Weights of a small GPT-style language model, trained from scratch on English Wikipedia: no position embeddings, 4882 steps.
Each number is 200 + 20 x the weight over the matrix's rms, rounded and kept within 0 to 999. Layers, rows and columns count from 0.

# k: layer 10 attention key, 128x160, rms 0.089, rows 54-64, columns 0-79
# q: layer 10 attention query, 128x160, rms 0.0878, rows 55-64, columns 0-79
# v: layer 10 attention value, 128x160, rms 0.0645, rows 32-63, columns 0-79
# o: layer 10 attention output (transposed), 128x160, rms 0.173, rows 32-63, columns 0-79
k54,202,194,182,201,199,187,198,221,150,225,185,229,209,172,213,206,232,181,191,195,177,217,198,210,195,216,189,195,198,214,226,202,201,220,193,184,207,192,203,224,207,212,210,237,154,195,204,208,205,188,203,213,181,184,171,207,171,217,182,217,191,207,193,240,210,190,188,207,204,155,183,234,209,209,208,181,207,218,208,146
q55,171,220,220,184,217,189,208,221,201,213,182,199,172,210,155,211,219,214,242,185,213,225,204,176,218,181,153,218,205,193,193,243,192,204,179,209,192,173,208,228,174,210,182,228,218,191,238,175,228,195,211,211,159,176,222,195,192,228,199,184,182,226,187,197,214,180,172,201,187,208,203,172,206,187,194,182,193,196,215,196
k55,201,227,194,212,226,197,208,191,199,196,180,217,178,189,218,199,219,185,218,185,190,202,176,178,205,236,202,217,191,182,205,202,161,199,189,171,196,254,195,177,181,181,191,182,214,201,207,240,172,231,193,183,231,217,186,190,167,207,182,204,200,246,202,268,173,215,179,212,223,183,193,198,181,219,196,191,232,185,198,195
q56,150,165,201,184,222,167,206,184,233,236,215,187,188,229,161,207,206,222,191,193,176,162,252,211,170,198,183,179,224,181,165,187,220,203,229,190,191,216,205,196,189,205,211,194,185,168,206,203,218,233,230,207,222,201,202,194,217,209,187,221,221,191,243,205,178,206,193,180,229,204,199,226,239,209,184,197,185,237,178,191
k56,173,183,197,183,213,186,205,159,156,200,180,182,199,211,213,205,187,233,214,190,171,200,223,200,212,218,209,183,182,204,175,177,181,228,177,211,189,165,199,165,149,220,205,164,196,186,210,192,167,168,236,200,197,182,174,198,216,205,205,264,221,206,199,230,224,207,225,171,213,214,181,213,230,208,234,211,177,197,198,187
q57,247,221,158,203,206,180,177,192,211,252,212,253,160,180,226,181,186,207,189,204,210,213,203,199,213,185,208,190,208,200,200,227,212,208,199,208,202,189,219,177,187,209,193,220,239,226,191,196,192,209,214,180,189,241,211,193,217,210,171,183,177,236,217,241,199,200,167,200,169,195,182,192,219,212,196,201,231,185,222,196
k57,223,220,212,195,245,196,189,175,236,187,220,205,194,192,187,201,192,218,213,190,198,204,210,193,192,225,164,205,224,232,182,197,225,196,187,213,198,215,187,159,200,187,209,206,219,179,191,207,173,199,225,224,228,208,199,184,195,194,195,184,180,232,226,207,210,197,186,207,163,172,245,190,211,186,215,199,212,183,233,204
q58,144,154,197,227,162,141,206,196,224,166,242,162,221,229,215,197,172,212,200,218,194,204,213,199,225,237,178,198,198,251,203,206,191,216,238,154,211,228,192,192,184,237,207,192,192,216,203,194,240,172,206,208,148,193,203,174,159,193,172,205,223,191,205,193,114,215,189,187,159,204,197,226,208,213,182,208,195,196,219,185
k58,177,200,181,202,172,223,219,238,194,182,205,182,216,181,232,190,166,202,194,242,197,178,223,187,249,191,184,166,193,195,207,187,191,216,166,209,164,227,216,187,175,202,188,188,176,223,201,178,214,184,201,181,203,187,231,244,221,165,210,219,211,185,199,199,190,233,169,146,180,221,193,210,208,225,193,189,198,227,148,216
q59,182,230,239,232,218,192,214,194,184,227,218,231,216,193,169,187,182,199,182,195,200,188,193,199,218,189,197,204,185,164,196,164,191,192,213,199,203,211,222,184,219,201,198,219,196,204,209,178,188,193,189,194,162,178,196,217,219,183,217,183,251,224,228,202,199,214,182,194,202,228,224,218,159,213,230,198,186,190,183,211
k59,221,208,229,222,211,175,211,220,201,209,214,204,191,219,194,196,170,194,198,194,172,233,184,203,221,162,196,198,180,190,187,194,184,193,183,203,178,170,166,209,183,229,207,193,207,218,193,186,228,183,206,195,210,220,217,228,211,185,230,200,200,213,224,228,190,203,209,187,212,194,213,192,164,162,199,201,207,203,196,240
q60,245,176,156,201,206,190,176,205,224,225,185,192,190,239,194,200,189,217,182,250,223,208,190,233,225,199,191,201,182,216,213,229,174,192,217,213,184,208,212,204,187,158,185,182,233,224,162,217,203,248,192,218,188,179,199,208,193,181,204,178,195,179,200,218,162,233,184,235,191,203,203,204,215,211,181,220,231,167,188,230
k60,199,180,222,199,212,182,217,191,230,225,200,211,179,216,233,223,203,187,186,213,167,179,194,197,186,206,201,201,219,200,257,189,196,201,177,215,177,238,198,176,176,201,246,207,219,200,209,195,186,209,190,181,210,200,156,199,202,227,175,136,171,193,209,178,180,196,171,212,206,184,212,205,205,234,212,168,195,223,195,182
q61,219,223,173,209,221,207,202,177,201,221,189,194,197,181,191,221,228,214,182,195,198,200,200,187,203,207,184,213,192,200,197,174,216,193,218,205,188,197,202,162,202,216,214,196,190,189,172,208,192,191,192,218,177,190,205,204,196,222,190,226,205,199,204,165,197,210,168,193,206,167,162,235,204,213,204,167,202,233,191,216
k61,209,217,238,228,233,213,182,185,250,182,182,209,174,190,174,231,216,194,168,194,229,204,225,181,195,193,209,196,212,203,235,182,216,178,210,210,178,204,214,186,217,223,194,201,177,217,163,224,208,219,196,183,186,224,225,186,203,225,199,213,214,210,192,205,208,204,191,176,222,211,179,215,195,193,215,208,213,206,200,206
q62,196,170,226,176,207,152,196,203,220,190,215,219,222,210,224,184,209,201,174,214,231,216,174,170,150,156,211,219,217,221,197,175,202,220,224,191,169,181,198,217,189,216,193,218,205,202,211,188,194,224,168,241,211,193,230,195,232,200,188,211,165,177,195,194,188,212,208,183,203,192,204,201,183,191,194,222,244,181,177,208
k62,159,177,200,206,194,220,198,195,146,219,184,185,193,215,206,179,193,235,173,193,203,193,213,188,168,219,189,182,191,139,196,221,176,211,175,180,210,180,215,194,183,175,168,219,233,186,222,158,205,187,220,210,239,202,189,200,211,185,220,196,187,195,217,222,186,209,143,185,206,207,207,230,182,241,210,179,192,215,223,154
q63,175,189,199,230,194,183,205,213,142,195,208,195,165,223,210,200,219,215,210,245,201,184,196,203,181,200,208,190,205,193,196,230,201,168,212,184,163,188,229,217,231,213,196,184,192,161,193,195,217,235,206,180,165,187,190,182,240,201,221,197,233,210,192,173,169,202,232,206,157,220,205,207,187,220,222,200,205,223,208,204
k63,231,172,189,157,205,211,214,223,182,180,216,187,172,215,193,172,207,188,193,196,167,195,199,171,224,220,189,230,231,188,231,206,214,183,180,167,198,199,215,195,177,175,199,197,188,189,223,186,204,200,189,186,194,246,194,205,195,251,197,191,213,216,243,223,171,252,204,187,168,155,212,231,197,201,220,226,185,184,184,195
v32,192,183,155,209,160,237,204,200,189,176,184,187,201,158,189,156,230,193,210,195,189,209,181,181,244,172,185,223,213,197,177,225,183,229,189,232,201,188,186,211,179,206,161,189,196,208,227,182,189,207,200,209,187,185,189,184,214,213,208,215,212,196,195,236,192,240,195,189,183,200,193,185,172,183,225,188,204,215,254,180
o32,180,179,234,192,233,219,199,193,173,193,178,194,227,225,227,232,194,252,177,191,217,208,212,216,183,238,144,208,167,194,236,199,185,204,262,217,226,202,243,230,206,196,205,197,228,166,204,224,161,211,217,206,172,216,193,154,231,195,178,192,200,217,223,173,196,183,177,240,234,202,210,207,183,203,169,183,200,153,177,206
v33,218,217,228,221,189,218,186,185,213,182,176,235,205,220,223,180,202,223,221,232,208,187,220,193,194,164,216,182,214,171,216,199,208,207,204,209,218,229,158,213,179,232,179,209,243,198,180,182,146,212,207,219,191,198,200,197,219,212,182,217,185,214,187,235,213,230,221,242,198,205,200,188,174,227,187,221,219,173,209,194
o33,186,170,225,199,209,178,185,200,198,219,176,183,214,209,232,179,192,187,165,201,211,197,209,176,228,213,196,201,184,213,203,210,212,192,187,217,186,209,225,194,210,188,221,213,186,212,180,219,238,211,193,225,220,192,222,182,189,166,203,213,210,202,195,233,221,187,199,191,211,204,190,198,228,187,195,173,216,210,211,199
v34,197,189,196,176,182,233,214,224,197,186,210,218,186,170,165,170,199,211,194,195,242,191,183,214,224,229,165,219,185,215,199,188,226,208,203,198,214,230,235,216,194,192,236,215,189,196,214,178,186,230,213,229,187,191,211,217,215,210,208,201,201,234,187,213,201,224,196,209,233,207,201,188,206,214,245,207,214,188,218,141
o34,165,184,211,248,228,176,197,195,186,227,170,166,216,196,218,210,201,199,183,174,181,237,182,196,168,161,191,193,203,209,193,204,215,230,232,184,195,184,210,202,225,227,163,180,227,219,179,190,217,190,187,185,207,206,224,164,195,218,221,194,214,196,179,223,182,206,226,151,168,204,193,180,180,210,184,187,198,238,199,214
v35,203,184,184,207,172,210,202,195,225,186,177,227,190,222,222,182,177,189,157,192,198,170,198,235,174,177,238,241,170,200,214,167,202,200,184,213,220,182,206,166,188,197,199,212,205,198,200,206,181,209,179,194,232,198,179,179,157,198,223,197,185,229,225,179,182,217,207,222,202,188,202,210,164,198,227,198,215,207,197,180
o35,187,205,195,161,218,230,192,215,171,208,204,195,217,183,203,230,218,178,223,178,167,245,182,199,191,197,199,155,202,204,181,211,190,206,176,205,184,207,200,219,176,186,197,192,183,185,199,191,183,156,191,214,199,180,212,220,228,244,180,202,227,198,171,228,204,182,192,189,201,198,184,215,205,187,159,225,218,195,186,220
v36,167,169,230,212,179,214,232,211,223,189,207,174,202,219,188,199,194,218,186,198,211,196,191,205,197,202,217,186,195,183,183,172,247,193,231,167,183,205,199,213,187,164,227,190,204,205,195,200,199,233,200,200,177,232,235,226,189,222,203,204,198,211,182,178,211,212,192,201,207,186,176,205,191,165,215,217,198,221,220,172
o36,203,204,192,197,226,194,191,192,176,199,183,194,168,234,236,169,237,190,213,160,155,173,219,205,191,160,233,224,199,187,177,188,150,201,182,225,208,222,206,221,217,197,182,190,222,208,200,202,218,207,209,218,213,152,189,199,207,203,197,190,205,200,189,199,207,196,204,202,193,212,217,198,217,221,190,191,214,179,190,215
v37,190,194,175,198,199,231,146,202,213,208,217,187,185,248,171,207,187,243,189,184,230,205,201,213,225,216,182,196,210,220,176,188,170,205,211,164,194,204,202,200,183,183,171,240,184,204,193,221,219,195,178,256,182,198,218,204,208,206,201,181,193,160,190,191,201,181,189,213,241,198,199,195,218,154,179,231,209,205,207,200
o37,200,167,196,181,190,192,234,189,190,201,191,201,199,158,172,205,228,205,213,199,234,173,194,234,168,155,221,194,185,196,180,203,215,226,199,193,237,223,222,199,171,177,180,159,201,198,204,186,177,209,200,180,181,196,206,193,180,203,181,187,236,238,187,239,188,224,192,214,222,206,210,191,201,195,248,170,200,188,157,183
v38,207,187,197,209,173,205,247,239,220,205,208,209,183,211,194,232,192,160,188,192,192,189,205,194,234,177,191,173,217,216,198,228,192,209,217,214,199,205,198,172,211,180,201,226,178,183,206,212,181,182,233,207,178,190,208,235,184,228,183,179,230,202,179,195,192,183,223,203,207,199,187,183,201,214,188,209,205,178,173,206
o38,191,174,227,213,197,170,174,215,190,230,197,187,216,238,188,176,193,217,218,193,198,232,210,210,202,183,219,196,187,217,190,211,222,163,164,214,200,197,220,193,216,189,188,203,224,216,218,205,214,230,183,179,211,221,176,179,189,199,195,177,161,209,187,202,157,223,162,218,191,178,237,228,194,189,186,221,220,183,183,210
v39,225,192,199,217,198,171,195,208,200,233,179,211,192,184,221,217,214,224,186,176,193,191,196,218,240,183,231,173,150,228,206,194,166,203,196,229,184,212,186,241,204,232,183,161,197,181,221,181,197,194,241,208,222,229,242,244,239,173,210,172,194,204,202,198,211,199,182,217,210,175,185,167,205,185,245,218,219,194,224,204
o39,218,212,191,192,180,230,236,176,185,180,207,189,204,209,198,185,206,180,173,191,179,227,226,182,182,215,202,197,207,182,208,210,217,165,193,180,248,215,173,214,207,184,231,235,198,164,192,199,200,217,172,233,212,204,169,165,209,194,201,211,175,190,165,215,211,200,197,205,241,196,182,187,207,199,208,222,170,213,207,230
v40,202,204,202,198,188,205,209,202,169,224,188,214,209,223,210,207,168,243,207,205,193,222,189,208,170,195,196,217,265,182,221,171,185,210,234,211,115,221,191,197,197,261,215,236,163,186,216,186,195,201,188,199,188,208,189,195,211,190,206,226,219,209,187,191,226,203,202,215,183,190,172,183,201,238,194,152,193,178,215,202
o40,231,174,166,180,189,194,183,202,233,214,180,221,215,198,245,205,228,200,184,235,219,166,157,222,211,199,186,202,189,220,165,185,188,209,200,211,233,175,200,176,170,210,209,225,217,170,179,208,215,229,180,212,191,211,260,204,220,156,231,211,212,214,192,210,189,211,166,180,240,181,207,185,207,185,201,241,212,198,215,209
v41,240,197,234,189,218,198,190,225,198,225,158,184,211,209,203,138,212,224,197,182,177,206,186,195,199,184,199,189,200,234,168,209,194,204,218,229,181,205,220,184,228,196,206,215,172,235,220,183,170,216,186,206,200,210,173,178,178,220,205,187,187,194,210,223,201,188,176,199,157,193,190,203,206,188,179,220,173,189,195,220
o41,168,196,223,205,179,233,180,190,191,202,221,195,225,210,209,222,167,188,244,231,211,189,200,197,191,233,186,216,195,202,222,165,195,208,208,216,210,206,197,195,186,193,206,194,212,191,181,184,213,208,202,200,188,192,173,205,223,192,210,228,242,191,187,223,237,210,246,207,201,215,230,208,195,221,233,186,196,192,210,187
v42,216,193,180,199,236,189,192,212,179,216,207,180,194,205,185,219,191,200,183,211,177,201,204,195,214,196,188,212,207,191,210,192,238,188,199,169,217,186,208,193,196,195,194,207,225,252,163,205,243,169,178,187,207,217,166,169,202,236,180,180,194,233,201,192,200,197,211,205,214,184,183,220,170,220,183,198,213,183,164,209
o42,199,216,195,217,186,234,207,220,218,216,215,189,184,154,200,173,204,174,182,205,201,229,190,221,186,230,243,186,214,205,187,195,169,198,179,182,181,195,244,199,218,167,223,173,190,205,224,220,187,201,219,166,178,184,204,215,211,192,184,191,191,185,218,183,216,183,207,181,169,215,199,209,202,188,208,211,222,200,218,219
v43,220,220,211,244,194,195,201,173,152,204,224,213,205,158,245,183,209,201,199,194,211,189,191,204,205,206,225,191,184,194,210,185,188,198,187,207,187,167,187,180,200,209,229,223,196,205,218,219,194,228,192,197,230,191,181,191,220,178,179,196,182,214,190,187,213,210,186,197,184,190,201,178,243,200,193,203,201,210,211,201
o43,189,190,186,128,198,211,196,198,188,216,173,186,189,234,192,211,192,222,187,214,191,186,209,221,189,219,208,202,240,207,209,215,203,184,190,186,177,208,184,236,204,200,207,227,205,184,177,187,217,195,162,231,189,215,194,219,202,184,238,216,197,210,191,183,166,226,187,200,213,178,245,154,185,193,200,226,212,213,221,199
v44,208,200,192,201,181,217,219,177,177,203,149,166,204,205,162,193,198,224,205,190,211,211,164,183,182,200,226,165,230,204,234,194,220,191,209,214,199,208,170,151,206,232,196,210,214,220,230,173,215,198,227,178,218,230,211,209,216,191,161,218,202,185,225,202,205,222,177,226,221,201,180,242,190,175,202,190,223,162,195,204
o44,200,211,203,224,186,215,185,181,218,217,213,216,196,221,214,194,175,217,202,207,200,180,193,191,186,177,199,203,226,188,194,238,211,197,187,218,192,197,197,198,203,170,219,177,219,181,168,214,239,176,172,269,172,193,181,182,205,196,232,179,231,203,194,189,189,195,161,187,193,219,244,190,186,216,177,227,215,226,214,211
v45,177,220,208,205,204,182,176,176,217,189,180,189,189,196,211,219,199,246,164,225,205,202,175,223,164,207,221,179,211,183,207,237,182,175,202,208,216,179,214,198,192,203,224,191,198,181,191,174,184,204,232,187,227,199,234,189,198,189,231,196,152,181,211,194,182,150,215,214,195,198,189,217,199,200,207,189,221,185,205,202
o45,244,215,157,168,200,209,207,215,182,202,203,217,221,232,170,181,195,201,201,211,217,206,206,174,220,170,240,195,213,214,208,197,192,190,167,161,213,240,229,184,200,218,200,194,174,208,195,211,193,186,187,203,207,202,222,165,227,200,192,173,222,235,165,232,227,202,223,223,216,247,188,208,235,234,189,218,176,213,187,201
v46,188,194,181,192,188,198,196,209,175,202,176,217,198,172,201,214,196,202,203,189,218,209,227,217,173,207,183,172,202,182,206,168,213,157,219,206,214,232,221,229,199,199,177,197,239,193,215,171,214,204,235,234,240,182,212,201,193,183,159,203,211,168,204,166,177,235,185,189,187,198,219,199,207,182,191,238,189,207,194,194
o46,207,219,187,211,223,211,215,223,201,189,208,206,173,223,165,204,209,254,200,186,208,194,232,213,226,141,199,220,196,235,157,208,182,218,184,199,188,193,190,187,187,179,210,188,186,180,174,214,216,226,169,175,179,204,209,201,210,206,219,200,181,218,183,233,213,166,183,188,217,205,204,184,165,206,189,211,211,162,241,186
v47,231,194,167,162,210,212,195,190,204,169,193,194,190,224,200,222,221,203,147,179,242,201,172,231,183,199,203,205,202,175,179,207,207,166,237,215,183,208,187,175,174,196,171,211,190,193,210,196,186,219,201,211,184,202,184,204,238,198,244,179,218,201,197,186,233,237,243,196,194,185,182,179,175,203,184,178,227,191,215,187
o47,183,174,201,225,174,212,241,180,153,187,197,178,169,205,203,171,183,195,233,194,193,185,198,204,222,184,198,176,196,231,178,206,189,231,176,165,238,208,180,225,191,188,201,196,211,186,188,194,209,172,244,234,215,190,224,188,185,185,201,185,182,232,169,204,222,194,214,231,212,168,218,195,190,186,185,191,191,185,182,186
v48,185,203,165,240,204,207,212,193,190,179,186,204,200,216,172,223,213,185,178,185,201,201,198,206,179,222,184,166,168,151,205,184,213,236,236,212,202,191,196,198,197,202,201,199,204,196,236,217,202,179,191,192,217,179,186,210,171,230,203,203,179,172,202,218,204,180,191,180,208,202,184,173,193,175,182,171,195,215,195,182
o48,173,192,210,210,184,184,207,210,183,235,199,209,189,195,179,178,209,185,205,185,209,214,175,180,224,206,247,207,207,226,182,217,201,183,202,179,201,240,225,171,195,217,185,193,171,217,189,207,195,225,210,168,185,218,200,224,222,183,206,184,192,212,197,210,192,198,209,197,238,184,218,229,220,237,208,197,174,212,188,241
v49,224,178,184,217,171,152,202,196,167,219,190,232,197,199,212,229,235,239,231,240,202,203,205,218,155,199,184,186,184,226,232,173,190,156,206,223,184,170,177,212,178,189,220,212,200,227,185,205,250,198,209,185,176,218,211,206,173,196,213,185,222,235,221,215,203,215,204,214,213,205,173,240,175,174,214,216,220,178,183,162
o49,188,283,192,197,217,215,235,215,192,203,212,136,186,202,179,178,210,179,147,209,208,203,226,215,219,194,216,188,211,189,164,196,218,210,207,173,211,219,196,177,241,182,170,203,186,167,200,214,187,205,161,188,208,220,213,200,193,213,182,182,209,179,185,212,180,212,208,174,196,217,204,191,187,225,190,210,238,211,226,237
v50,195,213,195,177,237,198,230,163,230,218,234,196,230,202,190,203,195,189,218,201,195,225,188,232,184,199,222,186,169,184,212,232,237,183,202,227,171,179,189,214,210,205,198,191,195,216,162,178,190,210,182,185,220,220,217,179,227,202,213,174,225,190,207,175,183,231,206,184,201,206,208,216,177,176,185,160,192,227,204,247
o50,185,158,198,201,190,221,203,210,203,200,212,191,203,195,194,214,160,217,182,232,215,204,198,166,200,212,213,218,222,183,198,200,201,228,214,162,168,207,169,184,191,201,225,202,215,195,200,172,217,179,205,211,221,193,211,194,183,207,179,192,198,213,188,217,238,197,170,198,173,226,189,236,184,195,192,223,205,163,192,196
v51,205,201,171,216,225,190,202,194,221,195,217,186,186,190,212,213,185,217,222,172,221,208,179,232,208,183,217,201,203,237,211,220,198,179,183,188,199,192,215,207,170,227,191,235,210,190,183,193,219,204,196,181,210,157,205,208,225,178,168,220,218,221,189,180,186,205,176,193,242,229,207,218,206,218,220,194,143,235,203,189
o51,238,176,217,199,217,195,190,239,178,220,187,205,203,216,196,195,214,212,201,199,211,198,220,186,216,200,203,230,173,174,190,185,179,210,208,144,205,193,240,204,222,227,227,155,194,203,232,200,222,151,186,198,225,223,221,176,188,186,222,185,198,193,215,230,195,217,224,209,168,193,169,181,201,186,226,226,217,195,193,185
v52,206,195,205,187,211,157,183,194,196,180,214,185,243,219,174,233,169,202,183,167,234,223,208,189,180,220,189,203,219,185,203,206,206,215,208,196,214,171,198,219,241,195,148,212,232,185,151,227,199,203,196,214,206,208,222,183,200,180,191,204,193,192,198,227,179,145,213,201,220,191,202,216,245,192,210,213,200,219,225,206
o52,205,166,208,216,228,198,234,184,170,177,222,200,167,176,207,175,214,212,209,192,172,193,178,215,195,177,221,188,179,212,186,203,199,224,207,202,174,235,211,184,173,219,224,181,154,204,241,197,204,191,224,196,193,189,207,195,196,187,182,164,203,188,209,190,210,229,224,183,210,210,162,192,213,175,186,181,187,200,210,215
v53,169,165,178,176,204,180,174,224,214,210,161,208,232,188,210,239,201,192,241,236,188,194,184,231,180,213,156,150,208,185,186,199,184,200,196,180,193,210,172,196,211,216,193,253,226,212,216,184,184,189,196,193,214,216,227,239,199,201,191,186,229,168,194,201,192,210,208,219,186,210,227,197,212,213,184,191,202,219,169,167
o53,201,246,190,171,178,218,198,218,198,165,219,196,176,249,203,169,238,269,208,163,195,212,198,201,227,146,209,224,208,201,212,186,231,191,212,187,203,193,231,201,244,185,246,198,201,171,186,236,229,208,179,184,191,204,243,155,211,203,200,190,200,265,168,203,186,234,201,203,192,186,204,175,218,187,214,212,198,161,213,209
v54,220,180,208,217,235,186,188,173,199,191,205,196,208,222,173,191,226,179,215,229,198,205,192,222,200,211,204,187,191,188,237,203,206,155,223,201,194,249,176,166,213,200,200,187,203,201,167,189,191,221,177,206,175,157,176,200,228,228,202,212,164,207,220,195,208,206,168,220,222,235,195,202,227,185,204,219,215,193,209,220
o54,178,218,194,199,174,189,210,223,184,201,211,202,195,190,196,208,205,174,184,181,227,190,185,188,195,199,211,183,199,209,217,207,185,237,197,182,189,158,188,215,198,190,210,206,213,176,161,213,197,186,201,205,224,187,178,190,186,199,205,208,247,196,166,223,196,193,205,205,198,202,213,208,177,170,202,177,201,206,204,203
v55,213,181,194,212,248,193,188,202,213,202,164,168,174,198,186,224,167,194,196,202,209,192,211,186,192,230,186,211,196,225,230,211,194,245,190,218,185,191,179,197,194,172,196,204,217,239,206,208,237,218,205,208,211,218,196,204,170,203,238,222,238,241,204,168,204,202,214,177,210,194,210,187,212,182,173,229,228,216,189,182
o55,212,219,226,182,171,214,190,178,210,186,231,215,225,216,185,179,187,188,194,195,175,186,160,197,191,185,192,165,227,170,200,188,218,205,201,214,199,197,191,182,192,205,197,190,162,196,212,199,184,214,179,195,175,203,191,210,219,209,188,202,203,186,211,220,204,198,187,191,227,181,195,199,187,219,223,226,173,205,211,223
v56,211,233,196,218,207,191,181,177,222,184,212,182,154,201,205,189,211,218,181,185,221,205,188,187,192,223,186,200,200,214,197,205,215,186,215,177,211,169,196,184,202,177,238,209,201,210,216,191,204,200,213,220,200,151,190,162,200,192,208,199,198,175,195,240,203,218,228,202,236,221,213,209,215,204,188,181,210,223,195,213
o56,205,227,215,217,201,173,204,228,173,188,217,200,232,170,144,225,177,189,209,205,215,182,175,231,230,189,222,200,228,189,197,193,171,221,237,174,202,227,243,226,190,203,194,189,177,192,158,204,226,178,205,175,226,189,214,220,213,226,206,233,198,194,207,177,179,175,205,192,212,207,224,166,215,189,200,210,239,205,217,179
v57,174,230,192,228,195,196,187,199,209,204,171,205,219,200,172,214,210,179,228,190,234,182,175,220,226,243,218,169,243,214,176,196,234,190,179,181,140,189,145,220,206,203,156,217,174,184,177,190,229,207,199,172,214,193,238,225,187,204,160,187,173,194,226,204,170,224,217,201,218,188,202,235,197,230,183,193,195,202,153,220
o57,224,209,197,179,201,213,197,200,167,223,236,164,178,224,203,189,247,221,172,219,159,207,231,212,195,172,230,206,194,241,206,240,180,170,223,191,221,170,189,128,233,189,210,212,206,243,165,228,215,157,215,190,174,157,184,197,215,223,198,185,186,258,191,210,187,188,214,166,207,198,167,183,205,204,214,233,231,191,214,241
v58,194,207,272,210,214,206,180,188,201,215,166,199,200,179,184,202,194,212,179,166,197,248,197,199,161,193,176,230,213,197,204,197,211,209,203,229,216,208,217,182,210,216,210,214,204,176,218,189,226,214,175,192,182,220,194,208,215,171,174,196,195,197,179,229,201,202,189,207,190,191,230,233,248,182,197,163,199,197,237,208
o58,211,213,174,217,195,194,198,190,191,175,204,217,238,198,221,203,189,214,216,229,203,172,154,202,212,203,184,207,219,192,174,199,169,211,206,228,216,214,191,191,179,173,195,207,180,238,191,194,207,188,181,204,219,189,164,204,206,216,210,218,205,185,197,171,182,204,202,205,201,205,164,194,191,210,191,220,217,215,203,189
v59,175,207,178,228,166,189,224,171,185,182,211,233,199,199,232,210,145,207,203,181,216,180,174,203,207,195,201,194,216,192,187,207,215,212,215,187,186,222,195,180,194,234,217,209,202,216,212,191,209,212,204,208,202,191,209,161,212,193,204,210,195,196,242,146,215,172,224,195,196,192,212,157,204,152,197,172,225,232,209,205
o59,191,206,186,207,206,201,162,192,182,212,169,232,177,208,185,184,252,185,205,199,213,237,221,214,228,191,202,208,189,198,180,194,181,198,225,169,197,207,213,217,208,164,206,201,215,195,193,188,211,206,174,192,192,188,193,216,205,208,184,176,162,171,197,247,218,206,201,193,209,195,229,178,216,163,193,223,184,172,186,196
v60,168,196,202,212,192,155,177,241,204,213,161,226,181,195,188,220,201,207,211,227,172,181,214,212,205,209,218,171,207,173,221,197,216,209,197,204,216,215,208,208,178,140,219,193,216,190,183,211,157,223,201,186,216,176,205,194,210,261,176,133,176,180,174,191,176,222,185,173,209,226,223,173,221,204,226,185,206,200,185,187
o60,160,187,242,198,201,235,186,207,201,210,232,172,213,229,165,177,186,164,177,164,185,208,185,188,204,185,248,209,187,178,188,199,169,193,182,188,162,201,232,187,211,247,170,224,178,201,207,175,248,200,203,165,175,214,194,219,204,196,212,221,228,211,163,199,224,210,189,191,175,277,225,193,182,209,229,213,183,270,207,229
v61,196,187,219,171,180,181,199,201,205,191,172,200,231,200,217,244,231,214,189,223,220,221,180,218,227,226,213,215,174,201,177,231,206,182,214,227,197,202,201,215,183,188,209,196,205,188,218,202,193,180,196,204,194,254,222,214,180,207,182,159,213,224,186,217,193,229,221,183,205,199,229,191,209,210,221,205,190,186,219,197
o61,194,235,165,172,181,205,197,201,166,208,192,168,193,213,191,191,217,207,207,177,213,195,221,196,165,223,185,178,202,207,200,179,189,191,191,205,196,172,193,204,202,184,172,204,162,207,218,186,177,193,221,178,202,146,191,180,210,164,224,219,220,179,200,211,188,176,212,209,194,189,175,226,201,233,188,200,218,213,245,203
v62,223,219,189,206,179,224,204,207,225,196,170,224,209,219,226,189,203,218,214,203,172,241,189,161,210,225,193,203,241,182,183,155,202,209,179,189,193,208,194,210,213,187,195,161,191,189,202,187,201,190,200,181,169,246,229,192,197,185,184,212,207,217,181,223,193,212,211,192,175,189,199,204,188,206,200,215,211,166,238,196
o62,211,198,228,205,199,214,192,180,217,173,203,184,211,185,234,210,215,211,205,221,236,183,216,221,195,222,143,187,172,235,196,152,190,200,235,215,199,201,183,203,194,203,199,214,229,209,212,218,201,206,191,210,186,175,196,190,196,176,184,187,220,194,203,184,177,182,197,180,221,236,189,192,184,218,145,181,172,224,208,210
v63,183,182,215,209,209,204,202,198,206,237,196,203,221,148,168,184,264,225,215,219,199,219,202,198,195,244,196,192,164,202,213,205,208,186,195,247,174,196,190,217,197,191,220,213,200,204,206,183,187,266,188,175,231,186,191,187,211,187,137,215,185,168,215,212,231,236,234,171,203,221,183,224,159,217,239,176,219,187,201,204
o63,189,250,160,149,209,204,223,185,215,186,174,155,221,219,230,186,189,199,204,184,202,186,234,171,187,189,183,220,181,204,247,207,201,212,187,175,215,180,194,178,194,209,215,190,196,196,200,196,259,163,205,210,195,223,196,219,229,233,229,168,240,216,238,204,174,227,220,188,151,171,199,219,226,187,186,181,204,234,209,174
q64,196,205,176,211,194,210,212,215,198,190,216,193,179,147,223,158,178,215,186,216,198,228,226,202,201,182,205,215,169,206,222,232,197,218,172,194,231,196,229,215,237,192,201,227,222,192,192,195,241,185,223,180,211,182,208,214,218,235,206,196,188,150,216,181,208,197,188,179,199,201,236,195,180,225,234,176,197,193,178,167
k64,187,221,219,203,214,206,182,212,217,184,190,182,207,197,205,199,183,226,176,196,204,259,220,186,181,215,207,221,153,171,185,212,202,227,174,196,192,172,200,173,176,249,254,225,203,222,185,169,213,181,200,171,184,205,159,214,204,223,170,186,216,208,219,216,192,220,172,170,190,200,206,230,157,193,190,190,190,185,213,175